From a checkpoint of a small transformer trained on Wikipedia.
Size: 9 layers, width 384, 6 heads of 64, MLP 2048 SwiGLU, vocabulary 8192, 32.8M parameters.
Architecture: RMSNorm before each block, rotary positions.
Each number is 50 + 10 x the weight over its row's rms, rounded and kept within 0 to 99. Layers, rows and columns count from 0. The size before them is the row's rms in percent of the matrix's.

# layer 5 MLP up, 2048x384, rms 0.0835, rows 730-738, columns 128-255
102:65 46 69 50 52 47 46 71 42 48 29 34 62 53 66 50 52 53 67 59 58 41 38 53 46 58 59 43 57 22 52 67 41 66 49 54 51 30 43 53 57 34 52 51 34 55 59 41 57 34 42 76 46 47 62 48 42 41 48 57 52 57 51 62 41 65 49 55 36 47 48 39 39 47 49 40 51 44 54 48 53 38 48 56 49 50 65 60 25 62 62 44 57 48 56 43 47 54 42 37 40 56 41 52 49 27 42 68 52 73 23 61 47 55 63 55 34 40 56 32 49 56 50 46 43 43 57 37
112:42 58 60 59 42 59 41 60 48 57 42 56 48 56 47 36 49 43 37 48 43 61 54 48 33 58 57 55 46 45 44 66 48 53 61 65 38 32 43 57 58 58 51 50 59 45 60 44 52 36 56 56 40 28 48 53 49 61 54 66 60 36 56 53 57 52 47 38 42 55 64 39 51 57 59 38 69 29 58 55 55 56 34 50 47 64 48 56 52 61 58 29 47 47 64 59 57 51 64 48 50 31 56 54 34 55 48 63 44 52 47 62 35 55 44 33 44 46 47 46 52 60 39 46 43 53 52 48
105:36 58 52 44 53 44 68 57 33 43 43 52 60 46 34 49 56 45 40 35 52 41 50 67 52 55 55 60 41 37 53 63 29 38 61 33 45 54 44 50 51 62 49 76 51 39 46 49 54 63 49 51 51 34 55 53 43 52 56 25 30 45 66 42 53 55 42 49 54 71 52 64 27 57 42 64 60 47 53 76 56 43 60 60 57 40 58 57 46 35 51 53 66 71 44 53 53 45 54 45 49 63 36 41 59 56 39 55 70 56 51 72 58 42 42 47 43 54 64 58 48 50 36 36 35 66 40 40
098:37 54 37 67 55 53 57 56 42 34 43 52 41 61 57 59 62 62 51 60 33 32 45 67 50 41 64 50 45 45 41 38 46 47 58 39 49 47 43 58 53 47 42 42 47 50 59 46 80 63 64 56 40 64 65 61 41 51 60 59 49 41 52 56 61 49 35 47 38 17 45 47 51 58 54 54 57 20 43 54 46 36 63 60 49 63 57 55 47 36 41 40 43 43 47 47 39 46 46 45 48 64 34 46 42 56 43 49 32 56 59 60 70 59 48 52 49 57 35 50 39 51 68 66 39 44 46 60
096:60 35 68 50 59 36 31 39 54 45 54 41 47 36 50 50 58 48 44 43 45 45 54 61 63 50 66 40 62 57 46 49 37 58 68 44 61 56 55 66 53 55 51 65 47 62 56 33 54 71 55 36 32 62 55 48 71 40 55 52 56 53 40 55 34 53 49 42 57 50 42 71 71 42 61 50 63 60 58 55 43 58 61 54 68 36 46 43 46 35 55 52 47 30 52 54 60 41 49 54 40 60 44 54 42 26 51 50 40 53 57 57 37 46 48 34 47 77 68 61 64 64 48 44 70 44 40 56
096:55 60 57 55 52 51 63 38 75 48 48 54 31 66 45 55 60 43 52 44 43 53 61 38 41 66 55 39 45 41 51 54 54 65 40 56 50 55 61 61 13 54 46 70 52 54 54 38 60 63 59 51 56 41 65 43 39 48 33 71 37 74 61 31 31 52 44 45 70 37 52 49 37 69 54 56 36 53 45 53 70 48 58 61 28 65 49 38 51 56 58 51 53 49 51 54 51 40 46 44 67 37 43 46 44 46 30 61 37 54 64 61 44 44 61 57 46 42 39 38 49 38 51 51 43 41 41 47
099:64 57 45 43 45 54 52 54 61 49 44 65 48 48 47 53 44 59 62 51 64 70 67 59 58 46 61 45 62 52 40 51 51 38 45 61 53 58 44 52 55 52 44 50 64 52 55 24 59 40 47 59 35 51 42 37 52 54 51 47 46 43 49 50 45 58 51 58 57 51 50 56 44 41 36 57 45 66 71 46 48 36 49 34 52 53 51 61 51 52 56 49 55 59 51 41 51 44 34 52 61 25 48 53 52 44 56 42 42 54 43 50 62 49 39 53 69 28 43 62 63 63 46 50 39 62 41 67
105:71 65 36 65 43 56 51 58 57 68 41 61 50 45 58 45 42 30 57 47 46 34 56 47 43 45 56 49 67 47 49 55 41 39 46 52 52 55 27 51 53 59 58 49 59 46 57 55 63 49 51 50 54 58 50 47 48 42 61 44 64 58 39 43 48 65 70 38 58 43 53 51 46 66 52 63 66 57 48 44 50 43 60 33 46 42 54 41 54 58 35 57 79 51 64 56 60 52 51 47 51 50 47 43 48 59 49 55 55 39 55 60 54 45 40 43 53 39 58 63 41 48 48 72 50 57 48 54
095:80 56 35 52 46 46 30 47 61 28 58 42 56 57 44 49 72 50 47 57 62 76 36 54 60 51 53 46 37 47 42 54 41 45 49 47 50 60 54 45 46 47 50 54 53 56 56 50 57 53 44 56 40 47 49 51 51 35 54 54 41 62 62 47 39 44 29 38 44 41 46 71 56 43 47 41 45 29 48 39 55 55 56 40 59 51 53 49 43 59 49 49 52 54 50 34 49 47 41 33 54 75 54 51 52 60 37 47 60 61 59 52 46 57 40 33 53 43 45 50 42 60 41 65 36 45 50 72
# layer 5 MLP down (transposed), 2048x384, rms 0.0889, rows 730-738, columns 128-255
103:46 49 43 53 46 50 44 50 67 54 38 50 17 42 67 35 66 48 46 46 57 59 48 43 42 50 49 41 52 60 46 48 27 63 52 45 54 49 49 59 47 50 52 52 52 36 48 39 46 53 56 55 53 59 45 47 51 34 63 38 48 43 60 41 61 47 50 50 38 45 67 73 65 47 54 48 26 39 42 34 45 50 35 39 46 39 42 47 63 59 51 50 56 38 66 56 66 46 52 51 51 74 46 52 54 18 48 43 38 56 32 52 39 69 45 48 54 51 52 27 65 52 66 38 34 56 61 53
105:36 52 58 54 42 39 54 53 55 77 57 41 51 38 53 56 57 52 40 54 55 52 54 57 49 52 47 66 44 57 52 59 63 59 39 62 56 32 50 59 57 53 56 49 33 35 49 58 53 54 54 51 28 34 49 45 74 65 58 56 55 50 60 62 50 49 44 60 52 69 49 52 56 53 48 53 53 53 48 58 59 57 35 54 46 58 39 45 52 67 44 53 67 54 53 52 47 37 41 51 51 42 48 51 39 52 40 57 47 26 50 64 66 31 33 57 36 53 44 46 33 41 68 56 46 58 46 38
104:54 51 42 61 57 46 58 61 36 46 62 52 59 67 50 35 56 55 69 53 49 62 47 57 64 35 59 50 57 51 55 52 41 48 49 51 53 48 40 55 46 52 45 53 44 56 51 51 51 30 45 62 60 42 39 46 59 57 49 36 39 46 41 59 36 54 40 46 42 50 62 35 41 39 55 57 59 58 53 42 59 50 50 47 73 50 38 33 50 63 58 31 44 53 52 44 50 42 40 45 55 62 65 58 48 48 61 49 57 57 51 50 46 48 50 66 52 58 55 54 31 46 54 45 70 43 42 56
099:45 60 45 45 43 50 54 38 56 39 35 60 33 55 46 49 48 71 46 49 34 58 53 62 48 45 47 50 40 36 61 69 48 61 40 48 50 64 45 54 67 44 48 55 55 55 56 32 53 54 53 40 55 52 45 64 63 57 38 62 52 55 40 69 61 58 43 47 38 55 56 35 56 52 66 37 61 45 40 48 46 57 46 33 56 47 59 42 27 40 71 61 57 68 58 50 26 56 35 44 42 44 55 42 45 63 47 45 46 60 56 50 51 45 77 48 57 77 24 60 67 41 49 68 41 51 50 59
094:47 61 47 54 52 43 52 60 53 37 37 27 59 55 52 53 44 65 49 35 70 60 39 49 68 46 53 55 41 58 54 27 49 50 53 50 33 52 44 40 45 49 47 53 50 68 40 21 63 52 50 68 42 57 48 55 44 46 58 37 39 75 42 36 44 72 59 46 53 53 52 43 34 43 57 59 60 42 34 44 49 56 53 65 38 36 49 53 51 53 65 63 46 59 49 40 43 33 54 56 50 58 71 48 57 54 56 64 53 57 41 44 42 44 55 61 42 47 62 57 64 52 46 69 65 43 52 42
099:49 50 21 47 46 39 48 67 48 53 45 53 51 27 19 55 51 54 62 60 46 51 46 54 50 69 63 41 42 53 38 60 60 49 37 51 55 53 50 71 51 55 49 54 60 59 38 41 34 63 59 43 54 32 60 39 70 44 42 49 46 59 45 50 38 49 60 43 49 42 56 57 56 51 48 46 50 39 26 37 53 55 38 62 33 54 42 50 53 55 59 48 56 62 73 59 44 37 45 57 42 43 58 50 49 53 43 49 48 49 49 46 52 58 65 57 50 50 36 44 64 61 44 49 53 33 33 57
100:34 41 36 49 38 43 70 31 71 62 57 48 48 44 44 44 64 54 38 42 60 60 46 42 50 59 53 40 36 37 36 58 48 45 52 35 70 25 34 43 53 54 41 51 50 50 51 38 50 38 53 51 38 41 41 48 44 64 39 63 52 55 64 51 46 54 51 49 40 45 60 43 60 72 38 50 46 32 68 50 42 35 44 42 48 38 52 45 57 47 57 61 43 43 56 37 42 39 43 50 55 68 58 75 47 46 41 37 34 68 36 60 46 49 49 40 63 63 42 70 45 67 61 53 58 58 55 52
103:58 36 57 56 49 70 50 47 45 18 50 49 58 55 37 55 34 44 54 48 67 59 28 51 62 33 58 50 51 53 42 69 42 45 60 43 59 58 62 39 53 69 51 51 56 52 37 46 51 38 38 38 48 48 29 55 30 49 62 62 32 56 60 48 56 55 47 54 46 56 56 66 51 60 59 56 56 53 47 52 52 52 60 51 45 60 38 50 70 42 42 48 49 44 60 70 30 45 37 45 65 49 45 61 51 58 59 56 59 55 51 50 36 57 52 54 55 68 57 37 29 41 56 36 55 49 29 60
091:46 38 64 57 45 55 37 46 48 49 48 54 39 45 46 32 48 47 63 68 46 52 68 44 58 62 35 50 61 45 38 38 58 68 42 59 69 53 55 41 51 46 48 39 44 29 46 33 41 63 66 35 53 59 44 55 49 40 45 55 68 58 42 64 51 48 60 61 43 40 57 43 41 33 53 60 39 65 46 57 49 40 62 59 52 52 40 60 43 19 52 37 52 54 45 50 52 60 46 50 53 52 45 48 41 31 54 49 39 50 62 50 44 50 68 68 47 56 59 46 50 60 55 44 47 59 45 57
# layer 5 MLP gate, 2048x384, rms 0.0807, rows 731-738, columns 128-255
101:42 50 37 41 48 41 52 53 46 52 61 52 58 59 58 30 50 48 66 46 57 39 42 47 60 56 52 53 41 44 39 52 58 64 46 47 65 56 49 42 43 46 47 54 36 50 45 55 49 70 48 35 55 59 48 39 52 42 49 34 42 44 54 64 33 42 53 76 49 42 42 66 60 55 50 56 30 60 52 51 50 62 56 49 70 33 55 49 54 39 52 50 46 56 40 43 54 28 57 52 47 59 45 35 67 53 49 45 48 48 59 39 49 35 43 59 45 54 58 57 42 37 72 61 56 62 53 52
101:54 47 55 34 57 75 49 48 54 54 52 54 45 50 36 50 51 34 59 62 49 59 50 57 58 60 58 49 58 62 29 44 56 61 55 54 58 50 48 33 38 42 59 49 54 49 31 60 42 51 63 65 68 55 48 51 37 49 41 52 59 42 52 51 39 49 55 44 45 45 41 50 54 41 40 54 45 47 59 38 62 42 23 23 56 61 41 45 59 57 52 50 73 66 55 66 48 56 61 61 55 66 39 40 47 50 65 45 59 41 52 30 53 51 50 37 61 45 43 51 60 48 56 69 48 30 45 35
098:49 41 50 55 56 61 51 48 40 38 68 36 42 44 55 75 43 37 51 57 37 45 49 61 59 35 64 33 41 44 46 49 44 51 52 46 56 37 60 53 46 55 54 33 44 42 59 68 69 54 68 52 39 47 40 52 41 33 39 53 40 47 70 58 44 43 37 43 40 39 51 50 52 54 38 59 43 59 63 50 44 62 55 49 61 47 52 52 60 34 43 49 60 41 43 48 38 57 51 52 60 60 44 54 49 42 56 73 52 49 64 41 54 54 41 48 52 51 53 45 42 72 36 58 50 54 42 52
100:59 40 55 40 57 23 50 46 34 57 53 43 33 60 46 44 44 51 40 52 42 46 35 49 58 53 39 46 69 45 57 50 51 50 56 50 48 43 48 52 49 51 55 70 55 50 56 44 38 52 46 46 64 51 47 60 47 70 46 42 55 46 59 61 49 35 39 56 53 58 48 44 29 49 55 58 56 57 49 43 47 49 47 63 39 40 64 30 45 54 30 64 53 70 54 32 53 55 37 57 23 59 55 56 54 50 39 34 57 49 31 69 49 68 66 45 46 56 47 30 62 39 30 58 65 59 48 60
096:53 40 41 57 49 42 50 56 46 53 39 58 60 38 40 50 52 56 61 51 36 65 47 57 65 37 29 56 41 50 46 48 56 49 32 45 38 60 57 53 48 48 54 64 45 67 50 47 41 44 46 57 50 48 60 29 47 44 61 54 56 42 49 28 49 53 44 80 40 49 66 49 47 46 52 63 50 61 52 55 73 68 49 58 47 57 66 58 62 62 46 54 48 47 32 42 34 59 62 52 35 60 47 56 52 47 44 62 51 47 45 37 47 56 53 51 32 45 36 58 45 58 57 43 64 55 54 34
102:50 37 52 40 67 25 55 44 49 54 59 56 51 50 45 41 43 48 42 23 32 43 50 56 43 45 51 36 57 34 47 57 49 26 42 41 60 63 41 37 39 58 45 66 53 46 68 53 42 36 48 57 40 68 46 40 50 44 49 54 45 63 55 63 41 47 51 35 43 48 52 50 35 38 55 56 45 70 54 44 63 48 60 52 67 35 50 40 41 54 72 40 40 52 37 52 44 42 29 83 32 56 60 59 37 50 56 57 59 47 45 42 60 64 54 39 55 47 49 56 54 54 45 62 46 61 39 61
103:35 51 54 28 54 63 43 58 43 52 50 59 59 52 57 59 39 60 41 28 32 41 44 50 49 46 42 68 24 42 59 19 49 48 52 75 54 34 60 51 51 58 58 41 68 35 48 54 44 45 55 60 37 48 52 59 59 38 42 55 42 47 44 59 54 60 32 49 34 41 43 55 55 49 57 48 41 61 58 51 46 57 38 46 47 47 55 25 62 44 52 38 40 47 55 65 62 44 42 68 52 48 53 47 47 38 58 60 35 32 46 46 52 45 38 66 33 58 40 34 47 56 33 56 56 41 63 40
094:41 37 61 57 50 60 56 53 36 54 33 58 69 53 54 39 35 72 41 71 37 50 44 56 54 41 43 47 53 55 41 54 38 76 43 32 58 32 43 48 64 43 43 51 52 39 55 50 50 56 50 40 53 44 57 62 58 40 29 52 56 61 48 80 61 52 47 56 49 73 53 67 40 45 60 52 61 34 58 39 48 58 45 53 50 48 48 56 55 44 54 42 62 37 43 60 46 67 44 48 60 63 42 33 36 42 52 35 60 58 44 45 59 57 75 59 38 49 73 47 54 69 64 40 39 54 42 40